Part of a small language model's weights.
Size: 12 layers, width 256, 8 heads of 32, MLP 704 SwiGLU, vocabulary 4096.
Architecture: RMSNorm before each block, rotary positions, no biases in attention or MLP, untied embeddings.
Training: 248M tokens, 2100 steps.
Each number is 128 + 24 x the weight over its row's rms, rounded and kept within 0 to 255. Layers, rows and columns count from 0. Numbers have three digits each. The size before them is the row's rms in percent of the matrix's.

# o: layer 7 attention output (transposed), 256x256, rms 0.121, rows 55-75, columns 128-255
# v: layer 7 attention value, 256x256, rms 0.129, rows 56-75, columns 128-255
# q: layer 7 attention query, 256x256, rms 0.115, rows 64-95, columns 128-255
# k: layer 7 attention key, 256x256, rms 0.112, rows 64-95, columns 128-255
o55 108:124121133103133139144149121078131095074150105099115113099118118126100118137118103139129133153111110128115127100121144145131124147147144158101106126119141122090135173138113154108151096145121182144123102142124095068164125105111096108128118110094129120115127120129085137115122144111129134152142146104150145189107124140148143152153156167132158163126132164119099078138095051103154164208150
v56 104:123146092108091147125152150128135128140070106092125135144074154118113155132151121144127091136152132117185104130091139121117120110124128098128112121116156107118149121128165129170112103127125089143132131092098169181123150101123126144151101111198160122150154169138125089132120123179160120147137129071103100114105111123140137123131130144134067090111157097135163125130151106128109180172130
o56 115:133152108094112116136075118130132172115147143141090166123117096130088152154130076093135111127114150105143114132168175148089163108110155143134106138104160113118134157127156127149145133115108144167089113107152124118132153134122146132115113152158141160151105149144116154132109143130150116124168155079105170116122109129154132145115098099150102098135148146100146107082113124109097155146132
v57 102:140096121103169171138142108163161121144089110115109089129120098103084105093170082173128137155116138152147102137124132148142139053173087147158129083126149131108108109139141123158115105096118172115081124107139153137125153136090138130162116125114114121098118084158106141111121120103122150085116155074112130119156126124114155130118077128143124170153149142130152162183140131125156115130121
o57 099:099135149145178135142137118121085127140141112145111138148122162128112135111130074151137111140097123132145108133118121127119125067123108143125139148142160089095119110117141115118163117047108164111127132127148110148089172100128174128147089090162134100111128137111108167139149117147133137100107170122118136092148167160109189135163126115123138137172153098136138124125084096124131159125108
v58 107:123137147146092128129126125160096131126151112123183172116098133149081103144110114124102113195087110088131116130144144169122131130124123141132169170120123100114133128140148138171105092147112140121134141235111133126160128142099179108139107113159154153139109109135152122114133156105163119105155134126107084119140126136149130119106116135112158125139134125128107141133144180156114147169065
o58 098:156110142122088143166141097101147149114158107137124122152109141118144126153146132145085116108129163100139129126110145097100106095164114108130135161184128113169090161150110196103150099116147129138185105143147124175187144145098158136111147113176135155133132120138164106139133148128135153128124155139125120086111107141137094149124141136082152077126105106117103092135132119085115122132089
v59 110:135111188161119130172127113172164143108083111106131120101120118118119158091139128142113169117127149163179128142113121116134152136150092133128139095144126099112089099143135132132140118133141127157155141117102159101139130142122150113106136144147091169095135129139106141141112120145137154149137144152129124142108096155124172180117103107114132137142133105153116089101115113126190088101177
o59 111:145134174149150147139161128127124127134109120119112111139105136127126116116113131097142137108097155158124141094125122148129134150113101157105143114109133101061122118134142115105135182147122122083198153125129129145147106113126142162110111135138098150115123111118139128147144132128130133148165083110152124175176152147121139111117122107149136177147139116152145078079124106187155137141129
v60 103:150078145153136066130142103120144123134132087125167157111116186118129171134151125135130141163169135163113150113112150164162139148160122127186128141117119119123160155127118140123073138138126130085182115143134155155134168106148149125123114099151136162140137087159144130145137118140158064116116146145140093159131125156139096173144093169104142108113158102125096100123135152153172127136121
o60 102:129168121098117121145100142158132134076118107142154080111126155154167097156130100103127127145117157169136073147118137172126154146106114127171114111129144091134141133097108192058101139120109181088123128162149179123139130143111152114133147129138127123137108107108174130186101135125137086105118145115124105146111167127149087118124121082138156103083119100095130101121117136139156116121122
v61 105:110075165084138126080131087187117115117131103132122129118113130157162150132187162139092124162096124100164128175158128119112156135114137161142142111112133123155090150163093149134117094122096143120145130139121117103142132150078143088153088111126099181131116099148139176163114148125115144093144162143131121129116127172114135149127116136120098192100139153142151144111122096135166108179170
o61 108:131149170134115143116149114122141102134120096127159141121086170186151142106153126169101112168154087092131137140149110098132140099134119182102096133130175127099091158140101158121135125149128110119173141106180153111135138112099139077140158108109098146130109132156121115210121136111149137104144109151111076136117128140146110134098084150098127151131124147136154093121164090135171112131100
v62 104:125089086149084093114158137173075140138131122134130114175097139135176162091132130118101142129096095128123126157094103105119104151093132133147126130130120110123128163129136090081160080133091146120143121104155136155153152101098092134142119156128126113146118152107098099122117101160106090098103133137151144143171104140114092144116139164167187107145065115125154145104127089138150152111157
o62 102:122175116124134110137177114135108137114139126118105105126093157142105127105152180107143139168176101106126085104053145168133120153105129166137139138138096128126161129103065092100144083132107078150135139119109131149112151097126114153137134113135146128092150153180114148151121106170136122149118151142147154117128098139105147106121091122103156137128128145149161115096132121115141102083126
v63 102:118107181082137124135127103100147148161142118102170133089121103111075165130126113084151156175123154131119113133123136085123139106129176151172134143132096125162121133126098140092117143132116111128156087126100119142128168138138144100146115132109119118154144151135097174086149113128133105095087132154097110112151117141150108137150095172102097100156138129119114177144165137130176101093122
o63 104:117178092094144144147116136129189142152149108132151119127157138144135113131114075154144150140134108123149135117131152157136099133091121086115123099109135141111132133127148087117117121112128131102152173171105123105122092156149176130108129149118117093132113125134123123125189123116084109131093132115134042139123114143099113067115130147133111073124149147155117122139089138111145133169129
q64 114:141144144147131121122136131125096155103087098124092141132157128153154116126131131146128081148114122118104081105175145092131095169103141120124135137145108170128133132132156133150133123093132134142092167077157155106115080138111108108133118160122107124144095126082170137154174132135090153086125161143130128094127158089121136089107149128076126154119095096138140122102125090130129108132102
k64 072:117153143133152168163157113143112112146096100126116162149123129138088114124126108116119132097161106135132167148132140118142111085083097119135145151141122137132141120117117139158137142130124116125117149131161166102114126138114120123142146143119000100125128127104170115149173167160099134119107095115107138113159113087116171142148134145119104111123130103176147148163143153126119118073154
q65 056:129133110106102146118145151161159139111124140116132127145082136092154130171110174099144164167132129147120171160107128131126161092153170121136113126112155096148097127126129135110143105162118118103163109152096116150132143128141170139134136115150143138131172123176081095125104120120131100140132118109172133180152107120136138149129148116161144093128161120125111137156108143124088156124146
k65 066:130131113134120143142144107180109165125094111158079147127101133132102158155104127106141118131133143118129130135134167123158127134105142102120141120156123161136146119092165133179187109100134123150114170100164155106138137180125137135148120177117000087138129133131154111129172151153116107100158151140133127102133089081102153116132119119147116112133084127127135102130155090136106099096161
q66 061:133118135122136148115144155131175132119139145138168152132122130118112131141101170116115150117176164134168172141104097152094137081114170115163144128127155105115125146125131122126087130166121124125137115141155113125126163119146138139147131107140148119119154109138134123130078137135147077193119134061172155157129101148127133157155119123130144114136178132102103155116097168186104136162137
k66 077:165109124138144098103121108142126122134109144103094079134147132143153165143106144113080127128156166144136126110138147148130178110161142129121178152122103129130108155135133153147136126103150088109147165107130101150175146134114141179104108124162128131128070113145114110170127095117134106137128143098125162093135167142108127135072106161150169134137093133079161130126102137144127156082119
q67 074:127141128098100122102141117111161121174159124081170131102128115079080155132119153085120179111118131110152162178104107121129142115138129106128114153131148110151164149146112106075149132169097124111142100155092079133119152105137162117106151136151163102154155117111125126115107149107148115163104118063132137168152131185124119133146082149138142106155162131104122118138159175151107147132125
k67 059:137129107188091127120118141162144098158130145153134079140128104078145121145151102078146082141124107125152124143094141150127169154145157129137131098083124088088111138129127102115105126158190127152145091132096124105125138109151108117131126105130189145135117158117165112144080081141151111174125113133132101150148140145155096165116145083179135119099179081114116131146121116116139087152105
q68 068:152149148160142147144151158120075174129112123141093144160141121160166116119124120148143100161143119139092069109142132107111081170145144139117140089157116163102103141110151117140130128110130113130106152076154137125150077166115119123145114134140113116145098171103142113131166149161077160095139161179111131116159142072147104089130159133104105129132080129151159143136106090116133110103118
k68 053:126181163130146124163136131154123133096125118143056130075130127141132142137137131124115100129119114110090118107103127117147085126085096114112141144141115116157147085119169156144156153116111144093081138118174185115111128172105138163139130141158067123121152097154104154130176157134117135111109128126111117096104096108123173119137113182108153130171116116133154131142165158129150076149149
q69 052:048109130142137154118097119131165087092113145167143080145117132102184102136121109140119117125109112136139119125080123164135165096136162119150165128127137107139115131175131095159125064137125160131145157130132105088121132113098128106144116123128123160120146139122130142133103102135125095089145128101119131141122112128098132129107145055118161103147107116167142133162156124068144156140129
k69 075:144105128098160160103124134147137153139134151092135147123152126103155116120112082140151119165139132087118051123087076162101142156164108183147128120126115166161095095140101131156138104089111095137164127142166094132139183157134136120157130117139107126111175147137124127100117161102132129116130139128118101108127114122110131129116103153163109111119107143119142082082106146156112121128150
q70 055:092161136167127093111121130056166169113137090158128145095194150136135157105146103141125133109122092082107085076169153091114105139092105140101157105132115127120112079119131119119140130116146105092118182108129101144155115143081121107086140166148149139136121129091189130144141100132126133146157112131124113108139169102161139162131120152144118154144123126133159161101174084111141120102124
k70 070:144119131146194099126116141119104125139140114114085150117118105102105110128142114130132156116103120068120119126130088140126115123116133095125110134136073145129113073148131098131102111175158094136132112102127119162112082127106100129132107114123130165173152184094091170107124148107093149105113166139145122137118113106106173117147138112110174148133108165160179093149138166088163100127154
q71 060:174126087164103163175134155138085145132100118150090116142173113163144114135139120154132106143103114162087097100163150128117093195110114167135133096149132093094119151119165145145140143075131124164124146092156109119161109141117090139159108109148080112117092123127125104150180144158088140110134168168130096139155140058148137098109160145094122143134080139141146144089130125097152121130108
k71 048:123150124125139137138154115146122127126130147156079173092142139166139147124097127122130144090097148141119086107136124093134106137096115105119126104118077154158149129116138163122126105104132149143095158113181139066107129186143147112129122158135038089143135146106150142147125178077159118140144123133168113095086094097153138098153131141112143145166103140124118090182164147122142131119149
q72 070:122123143124138148129127111166133130165136134145090157130149114161139135100120116204076111141118127114117105109186108125147135120160103124082104108094133099143142124139112119141133125111171125137136124160118110126108115133168119138173089112163095150105091158091114160124099147126131143127138126167120142075133125096131159132125169141147110139107127123123089086163111092090118107081099
k72 073:099113108113108101148108127098131113175136127097156108136148101166107151125131098138127118107131115108131123118121098104105122127124096101122147079096130114165068155165144154138120099143129132157179153162106092120176157107147140106154181152125100089103131157102100159134096112132097100127132140134170107114136109136139108119121202149131112083100108158132085114120143129124119159078141
q73 068:137123114116125087121113095148142114117144154128130116148140148133149129156128153114118133127141146176138132142117086170134135119115130091167142135106100105134097140156116105108160118130111138147163111154089145104053186078166118130165183115081174110141153120131079105124135145090130096158104139098124107141112099132162137103131124068166154138126143108119132110137140149146145134113140
k73 062:133154121126112118114123133163140114117098163126146108174111135099124108115136147087168121170127110143128132143128142139135158132150147132135124120182154117094155128151117153120130100119132124146195096149050110129125143098115091123115137118141134159149101124113134153136088092149147114144126159162115148143157141182114108151109156094126119108127148120081117149100079118153119164116096
q74 102:126110080133134100143111123136097143142134075139143104135150090139150150169158148105113084145121145143110104097138089157119102160111178122142085081128165119109124120135125168116137127117132139125128160130136087112110107103097104143114106116089135104079116106146142144141140127094132127115093123124140120137104142103172143089117137116141149170085104132141131126095087150149117158128166
k74 092:086151135149122116148139099172154125135166108146171118132169106091094110139149133111134135104140174111147141130139116130099129134117120144169157083151179120150131123133136146151109101110114133119139135120118131099085070122115101083150140126106120118149149096137116098122148084115130118140128102140123117133098191132092143127100131161140136133127163167134143118108091124171099132183156
q75 084:153112151123110138101130195139128165175122126123140114160125136103134140120124145145102141140117112133096119106191157082138118114113118110124139190120099162086162158169124116148153118105122116124133103135144089148132109125117115140130120148163099090167109087110146144145097142173132143140121155136099115110126148138100125124136112136079076134118116093126164123125073094105119108109118
k75 092:129151149126104108152126158139137076102112155156096136148129164129119151132136120099089123103116104131099083115147113122091095083149090131109102146117122128124158091104162153139144154120137157125104128101142160106110145130154171137133153115146105166098161129118119128152101154086122125067144142138106123120147132103128145112122137081104135169154126091105100117162108114024115108156124
q76 083:124159145114116116129084128155145136134104136078109143121149167126135097098122121115122116165140093131093060122119168089126103127165127143153101163118121151149130120159126144122151129108098134102125139073165114109147123166106140109114098138131127131147167147093150101139127121115103144118170114150142148110124149100132133125106110094116152139108174123109190140128110133100148108130096
k76 086:130128128103141084090128128176117154118116139124104163102142117152097126143163095139125110142161135067111106080158109124124050152122119158119123118134126146111142129119145123106121132125098164137141165135132143136141131137133147147125077143135101128113140122111137148155159129120118134096155172137130117094096083129138097125103131148123146058140084116141138161126140140152175098122138
q77 073:108120136154117119142114159171113087127121110162116140136129135134124127128175101161101100147124125103116108125138118128118127102162134073123095096177156137184087116133151120166116109095153139123156137141122139099144090101133138123135104115139106120097104153142122144081101179136092141110116119146128139112104121094080154125116106161110125142142110144092097084160113103122103127116123
k77 071:115134140152097130140123150115116114149067139126120131107174100112132101151119109146099102153115147121142100103117122115141088107150107112105120062108149138146101130192142138121111146108111146104071140115145112086120086135111105114133130124148092138129155121087106162130157132119093174165170117124142105091107127128106115123110062135142113118092127132168112090096146121132119133132087
q78 074:149161107099087086118124131170088135163145129151145118075111103071134126150161145109133091081104124093140128176121103100125119099112146131166137134131137129152126129134166161108148109153094166112113162115122089106075116134070148100089149172083165150138143162173128144104139125056089102116156126106116139155141117154116145072102135142155125091092146129137134115114115154148100116181143
k78 098:134121112166134118160146109156094148132158109120121134120159139130113156098097148153080127131108140114152143088144121137115098123109109090127094103106147153222114141088146152135131127093137143170113135126127135092160127158124136147128154202113138121077125176117144162097160166149127159114100117119119136137122105105135138091136100126139153125151121119128155142105173149076136138163140
q79 074:122105113145151129140150171124139100125114109152112118133148121117159155157165081181112112149113158131096114109172127122171144124110090116124119070142152131118076115121109162168144115126191153157131131075158148116148105118139094125139106104128087132102126135153134129138142121145083133070117157134134160071159129110118167155155145174110120127122073149110084129112150138127099072098111
k79 058:149161157134175110160118095134139110149106091120140136076147089093114129156151122150135130138083164121145097084119134057148094084132111135091106100093139154162122107142136147130146107103082158118137158121120084105100101105148156103128149120145070107124134130136119120107147154130107101170155079080135115114089112138097126115147113104176152105112136144131166091129123166144151129137116
q80 091:150143118117117111101125143156147142127155126127099121110096114121121153130141149120116163136137118086123089137092076126150122129155151163124113105111134136148110153145102137093142150175101147113190110153109096119127147134133147086057124110129127102109205121132134124145092111133152085078127113107104102080141093135114140114141110148161128122115131106095140142149139130119108144139163
k80 086:148184126180137119113137126135171085163166063127149127094119121143099144123128143111136114099135149117140094146128112096120141088118149134147163086111104120141124080128172100094123151140132111099156133157103153113128106108132109121161110157145142139131169124101147113117111132149181131160159125097154108099130087127132104106074120081119110126103127132189123116145135128136157141124166
q81 089:107120134134148133088102112099130109141099174152151136112146167120117159097144127132100128112148114119128097109215095129090091145146126121099138088133126144138107058113109169151156101116173123120147144090130148097131110120143114097085131106111143107134088109120126195117157101121123156067136108152119140104113141118121144107144154156141160178141126128142159094121122117136132069097105
k81 095:094169170103164156160135121112140132110151150115134163111134124122138145132159119147111094107112147102093147132143139156118167141170128108141118126095135156176124150154147150119160146140122126125139125133095111119098107107126173154123102123160136096126142090113137172118148129102136123131173113100101159127113130087138154120121121093163121137117125142150100094092082109154110129172121
q82 086:141097114122082095089108127083162164139129099101140092096071120123110112100127149086122148107135115086167138127125137139119156108118136101128131161140093171165131139168105124099137069125139126112102160126111099121118155111087139162110151115106151148154122172138127116107102120119147118154136117127089137160124120164123108125124118179096114141133157142131184151098136187099133082136167
k82 084:093106139171109157152118139163110167103131142143128166128189142149154156130094130144143139128118131160115134155127111137105118107121107091104099127123126126146148129102131157102118147139137069157100126103118174152117141131140153149113100104155188109128131120130124077099135150104125109099134116127171147112111133147157194109154077142164134153114148135122090107115164135084139111147108
q83 081:090114094101124169154115161124152123103100053144138153085120167135160129165158117149132106115145128166129105116133118108175106104093141142129088104145116117164101165100104121175142142126101163140146116100112137111147127101126132164114114080170156119133123121123143141125124158112112106120134136148161155112134140131103167138118129151093131159110103119074141119126113134117099146150127
k83 092:131177146105114100152132129102152145100100119129126133073115127115147109173129074135120130140111145119120146138148102130181095076122142134093139082127076144158094083123136072137127178159114149133114106110134136118118143122117113124151102159115104128080145131114126127125152129164115123120160104092151107121127117135127130130127106132135125121145113117177145101133141103148166140134088
q84 103:107084120128133156144116135107151090121099119192121121139128091141115109117174116126111162140133153106152148085163116122113121159125115144110100121088115160111170151124090122133116135146142140146081129149130108150118104156101130092117119123092110164128114127136155145092134130125106126116134119116107202143098113114100109105138131114132130144124110140135096127107076181086139160142110
k84 099:112149160128113101123136146086144116123122097088097133116105124132168135130163059125116143112071119066100152112169113149149142140129119150119156103139145093126091151108126147137162148140140110123139134133123103115189114126141078128152132122149104131086172133117118113108102165139115133145099129105120114118131157078135108118111151154102096136095141144100134142101153112052092117135116
q85 099:108106154165134103165140097117134211117111098129119134162145134163150109100115147111168092124107139121126077096155158171111112148107121171152127111129093179090073149131125136109124108101145136111096144140123126131137141139111084150100113133098126081170148150101121116122125143118093155145139144162120128099120125128191128105126157143122083147113120145158155155122144118128129116102119
k85 108:115135145157134135110093111150138148142123159131143142132132159161115111105084147131121137094156097164120145114144122122127128107154133148128140179126113143125158134127121148155110150097080116107131163087115161161149182110166156127128128141096084136171151098119145114124089111072138145092111132136167150097108135164125171133126124139129128125192104170074096136127097141151112101093126
q86 067:119129107125138156099154124096122152116181139140151139154158105111141079133128164145152154115120101194152105126109149106124086123082089133143139165152145159125096125145163133070149142101109124079122157100144122134061147105106133106139118149136159095191145121124128078122149141105116155111124132122106141152177107117154111112136104110143100134165154120150137156132099131136113133124128
k86 113:145149123107135168161135116120078135106140171103063143127077173119085175123122165128102132105095140097106131093130135120134139119108100131121127158151083104125137091124127142159157108147104130144112122134162146093142133183129141124120123143153061099126152133105141153129165178117130129097154122120107146116141078094158174133147125125110156133132106129168141141124118133130131092128141
q87 077:134115107138154160141148137143086120120149100146072151140124113151155160127145080200104102173091129103080167099168107115137106138125126128114145084134121115089128124104139127139135138107176180118141160130190142134149083170159118126116126129165092133117135091135158160130142137149127135068152138156147079100151132080083149165156154174122101141152086080116140110116118142106136136120173
k87 053:106152107143124143135125121129141114128143080119135154153113125121112131168138120115123153108147131132143100137138124151077159153096119137146133109132119095119096129126150123128164138155125066141147103188114132113141068126157142091139133124146025110117104142152133096130121116120111109170117111147171135131119120118072115141108139156134139087093139147162154131125147128164103114111119
q88 088:160107164100111143140149145107126154147130088076125098134102123092145180123146160144130144158126128120079127133129140135146161110140113141152118122159099156129135161131119134130129126181085139139145108142075147132170134126157121080180118140168119119159169115180105105157147116091163128122121134166173104120123121131134191120100078149151097078094158110099124124123144126144082113164118
k88 097:123155112148087137146125138146130087135107129123105116121124185136098153161158136133113105151124070136097132127166127094144130101138115107099085120143124137150162110143112153133146164161095168124111103141127153099133129145149139134081133129098118154087124157087118142129152114125149094120134089172149102128112109131110132099173134099134123094137139099107112108155106132104138170132136
q89 091:144107113113094135118125123092099147151145120106164129163109107164122116107089110182141143145127100079091119111118097130174128109105149145118128143141140132099094173156148134128126132102144142152136080120126129161118136103131105094124166165124064131143098148115068153116102107125168168145131106157088124079123132119111120082154082148095121122163115147098151107119095145111126101081171
k89 095:113099127161111145125119150136132134114131166157148135135108115134141197139138132138112117136149169172145157161137165086133125131109130101120129112116114118162164116134117130120130124146123113144119092152144158155135130135152157125106095114144062147132106147096139167167095168119150100112168117138158090136132094134126169138099094055171116100115140107124076121169129092172095111127136
q90 092:087093125112111116138080139087132123181117128084132142094102162156116142118154107118143119124119112116144140125117150093118152113145100132127127137108125085156136133187121095145114139154117122141122140108130167134142092128139142076109150118117126155146141144127128078127125127120098190124149122109176172146142113121127108151128145085145127106115171109114163148111129136121149126121109
k90 079:161162154088146121136136120130113121125106086115059120119121137096086108109153113113085140121127159110058105103135090137106088137143107123106143099133115144121124151127106146137145129138088155187109156117133150126132107166134114154171146133162089122127146127114144133168175180130109142109134148126098132085113089123110152132135134142111106149102119154152134111125141115110097121095117
q91 093:141119153149170089155132139122093128151120099127136095140134138099104217113143139125158160149116124097167139154111120141132124093159156109122123118121153109166100137141146160170151100133178129149180111153120134136115133142151149109138120139140120129150103109132094133119117115149114109104139125171142107103091112094164180136135131149087147120112102116135138117131112128111135120101147
k91 086:139153119105158157140119129103163086125091140122114126116158099115135134182134139078120076149150135131120148112145149114127151106139116172141087116141134102135132147156173113092160132164136111132120144127132129118148162100126146157117118062125044143111119161142138127158143153138133130144113128150140121204174074123153114140177111128165078123139108147122105112144112120103114149108117
q92 098:107133103098138192144103159158147097100122119131104102180130130135159151168138169101142105162149127124130122135132131142108141108175101138131159145104144108123144107121100135128141140164116097137134138160139161106154152149135113115112157131156145142082163096111165150159124155153143096126147155054155125140123132144115123134105100136162182075151150135131100073178147142177125150150131
k92 098:135122103068127135120133121112120070126146105133142122117122158141149105105133109127107093112094112134160109086151117114105126162201146151136108143108162135099079147154136096095102134159139149092154094135130055104107120135144154118120128138129141152134132134141140086155112155100141104143107131100113097138124118129110101105128156115099125149107122107120168119126104156136140104105078
q93 092:114186122106113150159155157132174111122126174114146114105104174104145117136102125163094133126087124112118104153169130124124152113150084121098109125141151137152131091098102153123113122155143165110111074093130137080122140111114094105099114149179114139132105125106136150117085108140092097123140139123109157135134120079132109108102124121110134118098158127135047125155138122158119102114111
k93 090:124099146090132148150138114115120128116151119104115111142155091155141172125152116172137095114127119148169148127127076098121107110137147122122076147102174090131118154157166124116145133118111173105141144099148138123137125110152087105135141100161133149124138114115098125136140112155106111133131128103086125126133112124127081174157153108105154153124126084096133113119112139109089118111119
q94 093:148105102124168151113082103169110147112107106118107156181118133133104130148124068124153164121131160149136154119146139172112155153117076149107130140088123103141135079105115136107113117142127123110139095118134128138173109135121178133127107161171130150099077142141133168148091132137152125121120153159142139118133132143127121143130138149102104183108148114085127122114143124123121144156106
k94 098:119124161117119133119193129112135113162158140121107126137147148148113166152162156162122184081118153115095163138111109143139148084130109127140192140116104152118078173088145118116143105142157110083111171149160113141128060135119115122124124116119155089073123103162136130130122133114100106146128118130119161142100109101090120118151109144139097178116131132130150138091160117124150139151099
q95 102:141132121115112100126109185111155133175185125150123158135117141136124113133166151148149106108131126077127113142137132131132115141191160113144125115077110109133139147150118129156152133151128156096130131156176104114109098135121104102076105130110121163119127125096165130119107119153126105159109086131102097124138174094129148162124125139156127137079136086134126115141100101085139124114109
k95 097:123107127170141116133153120173132127159125146148140158171149156108109132159101120113077078079112141096141183115138115115122152126140113107140117141084128164149124113107157087134118127141136080134153151142162143119145171149139141121161179180149078117152180135127098161157090122116130138109130149143134139079137110111169150114107170116178100143148110164114136136116183137080135090131122
v64 097:111095122114110153136115159161123114183148144114129093135160109165159112142100114166116143126158124107153131135119123113136083115098138119132120149108105089140141141182152127197136110122133155134086080124154164123162103129114163161118104154134114148120116149104128122131112096096179130094108167143127138096107135127114186161128133148100121132092103150102100135140156151135172121127122
o64 103:092116094146134152155136149125133143163091125136071116140172113139134127115135113121106152085133113156116135128135115120112181105098063104157105147124161112126112124142152158133103091120117097123129098134164113088114143116164130109143126118134072167093096139158144168117116135151111157098142114135144119124152133091118170067118134165133186145086113128151172127162118151134129123086160
v65 099:112156109126122120167169151125125156136097166085183112149101123110162138115087131167129160105172125145138151103126113075123104082163099146101158159140184111181125141124140114144166117162098108135111180195108131105110112115104137138164133159149140103124155132113147089139127114135137135120119089079108122111120159103166141127149087155111098130134152093151134096150112123109156105158111
o65 103:096121126133131105122153136149119164131094128147137128157111098101122148113126116096151121117140091032143133104131137081141104128116101119139148091151140127097134103130140111145102133123149129108122113080106129119066125125170129163150120112065171154115151079122177122113141100130103123087148085134121078125132156114106121107170123103103128184118139129126151098108116144147163114138121
v66 101:173172159137129109148112155132167119094160170129087177120133118142095123112164112109130105105104125170124117137178159155132113122123153120113071137147183138138147122122136081128115103145112097127117122126160113130139148111134159149105131143108128169127096138132172119169118176094092115131111112132138096104150144113127136120114111152146130140108116132105116154106082117147123115109122
o66 103:202163132148104097120124128102072134143134115142166148147142139059154108123104108169127097159140112156143094143115138130090106105118131141168119114108127154112098079061082115100147141154078151085139115157164097114167129124114128132108157141101095079179129117128156119122115112116142125117185131105141080135140103112124108105126074130122126124155117136144148156137114125155106131157132
v67 090:066127091100167135101112086136120123116155082132115098130155124181169139157140127167134068095128146110161120166105111141155135130105174168122084132088098137116104154150136105170123132085120115100102127151126148140094151134094132141143119108122122176087148092124117126138138104106114124141137121102122118156137118098083147128104097094101106156120116146126132120119115123113099144098160
o67 094:175149113135114145132154064115100155181111090089110155157130135149132153157112165109098131130107085139138087138129124112166145130167086165137098145100140085145116157145115162131122152111124150168109131133132152175106142112119149109153127128135121123092076138116165102168174120111103124144119105109139159132200148119084161096105149141093177106103123116105129121087120089117138111109111
v68 100:085122124090126061082089124157129111123137091142075084125152105119126115110116083150125142129151118134146117130074140117144139122139137138123163097116113132140089139121114118096152133169155116141113124155159136174099132121172146100125128128132091131164137121109125135104086137173131125137144066132135159101146139123129132151093124135162125151182135123130150121170138120060116154131094
o68 104:110139170132153120093155127096144105132149175131109162080139156107139180130130096164136163123140108096140115138111181124111113149105126174137148111136141132136121152166177076082141136118142111147153102125092127178109102131106135122138156088068150106102141129098096150122133153127159116131114106145155145110149127131133179124117144127120129110160112124129157149181128093111118096124102
v69 093:140115129127145171092082085132143116098139115149109131124091146158098085138163153121160106158097142139142138171143093147146109123116166100181197159134098140103102120170119147118133136094129087142150110073095117154128139128126160099151103152133135152192132130163114136149137136115136153126118148129150132143142094082114102093097134180154137124088163128140117127105141089117155143153175
o69 093:136108108166090105142130079108098186132092121093112160131145152136116144134116145168098112147158121141148133132126142123180194172167149124127106143102111095124135107112141113117105142172175166110140146121117132121135132142114092123114120133163121151149101145142090158185116149124105140140117136134150181159137151139135124100104148157111139083106123174144134116114128089152132113125112
v70 096:097094130119111119145103099152167095118131113126163147140122153135080089144084106128192134144124115153122125169107168137120142154158115129099129155130123127143117148148166124135140087152121142119139137133133115081117125085119181126091152125087125142152116189146178126093113173131148174144134132118094142113095126114177127107113135126085096108126135144094115111150093130155131173126112
o70 102:141113105143133150111118137136126123128146137086149171106120095118127090145125120176139153142158123137147146127148143103137117149094121163142115089114131118134109128167152129133126077149130178137115117145142130136097180123098101146098154146119149158089143089137143097087112138149174167156143186159131120124142078090130143131122107132137129160094135129149171088129087149122107141139096
v71 100:160119137106144119143121119121140121094152078171103090111139148127120115095107117144097096137132138134106151126109114153121124084129120140144150166163123162145153112117146105112111174089161113138099137125147148123141154114157105091160111102152099166150156121139119094108163131120123108144151082148126122124114130099175100135153094141120128143153152122144109172107147124077114139140154
o71 098:166144178096173110093134145109097110096167122112118176118124171128189151149073154103133107107131098120142174122132107154101143128139104144138117131146128094129151138116175081102145142130119147172122076110067212120077129119108122124167109111120135153146082153151128116112100141145107102147141116119125120137149151137089104165144108148130133117113130089115114118135120152086137148121107
v72 104:138132117143116113124092128192109111147169142150117110119094137160159108159129124148138107116141135125096128083076145148102125113127096141122144128131126127118159150130088166106142090129135107126103115124149137171138131137139137126134136130132111146164128147123112151111131169126174130161212130121089116154087132088208159085118155089133138134145149123168123106137140125132132136106087
o72 109:112130128101134142121088097136143112110150149107095148142089136137195138137112120111140107130090144140151122131098156172131102121154077153141155109077129101166125130159147113132115082099129169185155147107129131129111107107157086063078102139125137168109164139144122114147131159131184114099105166127121124135122153111167134097131141081144150142114075085153083072153115117128165122158124
v73 099:055097147142133103115142133136146117152167135164158142090142131143119145130124163148111151154134140117131150083133116159069124101118159135112162144146118173122111122114105131126160127106121125119109088105134199150126110127133097128120137102124133140106121168124129150125128137136119127133119098139096100111135106130103114139098147135062161111135145144147113125127097143140146109107130
o73 106:135093128126142111151089155104167142128156131157123128112142143149150149117099117166153154120138098151116120115166118105136156083130188109091088145097123155163111135144144122169159154112176080133126119101124166127124084101153069130114094153164145117113103151128137150148083125147113129108081159101147157106130187092125122140127103115128126117118130132134148148115151109112126085150130
v74 097:127092140108187139163124151149117101079091163171141167119107138104160117121128123124135135110127115092103115144109162151166113074141142109121158118072123099199153157111134135133122094103137141115105110116129128127111105130095110134125130156128149092138085117164113058167136125145138146118121115132131151136096099144099142154088097159091141124129122100103183130123136092135112088120125
o74 097:164112143143130112119141116105122126094121136124150117147163107154137129123129124141132152128093121099104112098082118177173123133172100135149171099133141116116120177140140139135090119134142127124130115100076160158150129167108136124158123145172118135153114118169111143129141133135141167141137124146114157146100141106127152117149132132077094094128130113095147171120127137153152138115112
v75 105:128119152129182166109109126137130137141122091162152184135094142121107129079153131142082124125082169099115160166152099134145151137153091140125112150167127119117177135146158115154157115121097125136145104129129119113108136154133138143114143115142154112107110148147135128158140103104090100168127150133170135139144119131144127129097144084103124113130143169099134147120109077126130085141154
o75 110:134109136111141138115104164087159113129157093129097099111107173163073134096152129131109164139126108094120144097132132124142139176142119174127106137124084182141112138147124134139117132162112107117157120126125122100157093110103137186117082116128123090124146127172141105086125125063143124121153115139137093127154092139115098150125139138112087101120140125137175109123119099107109186147131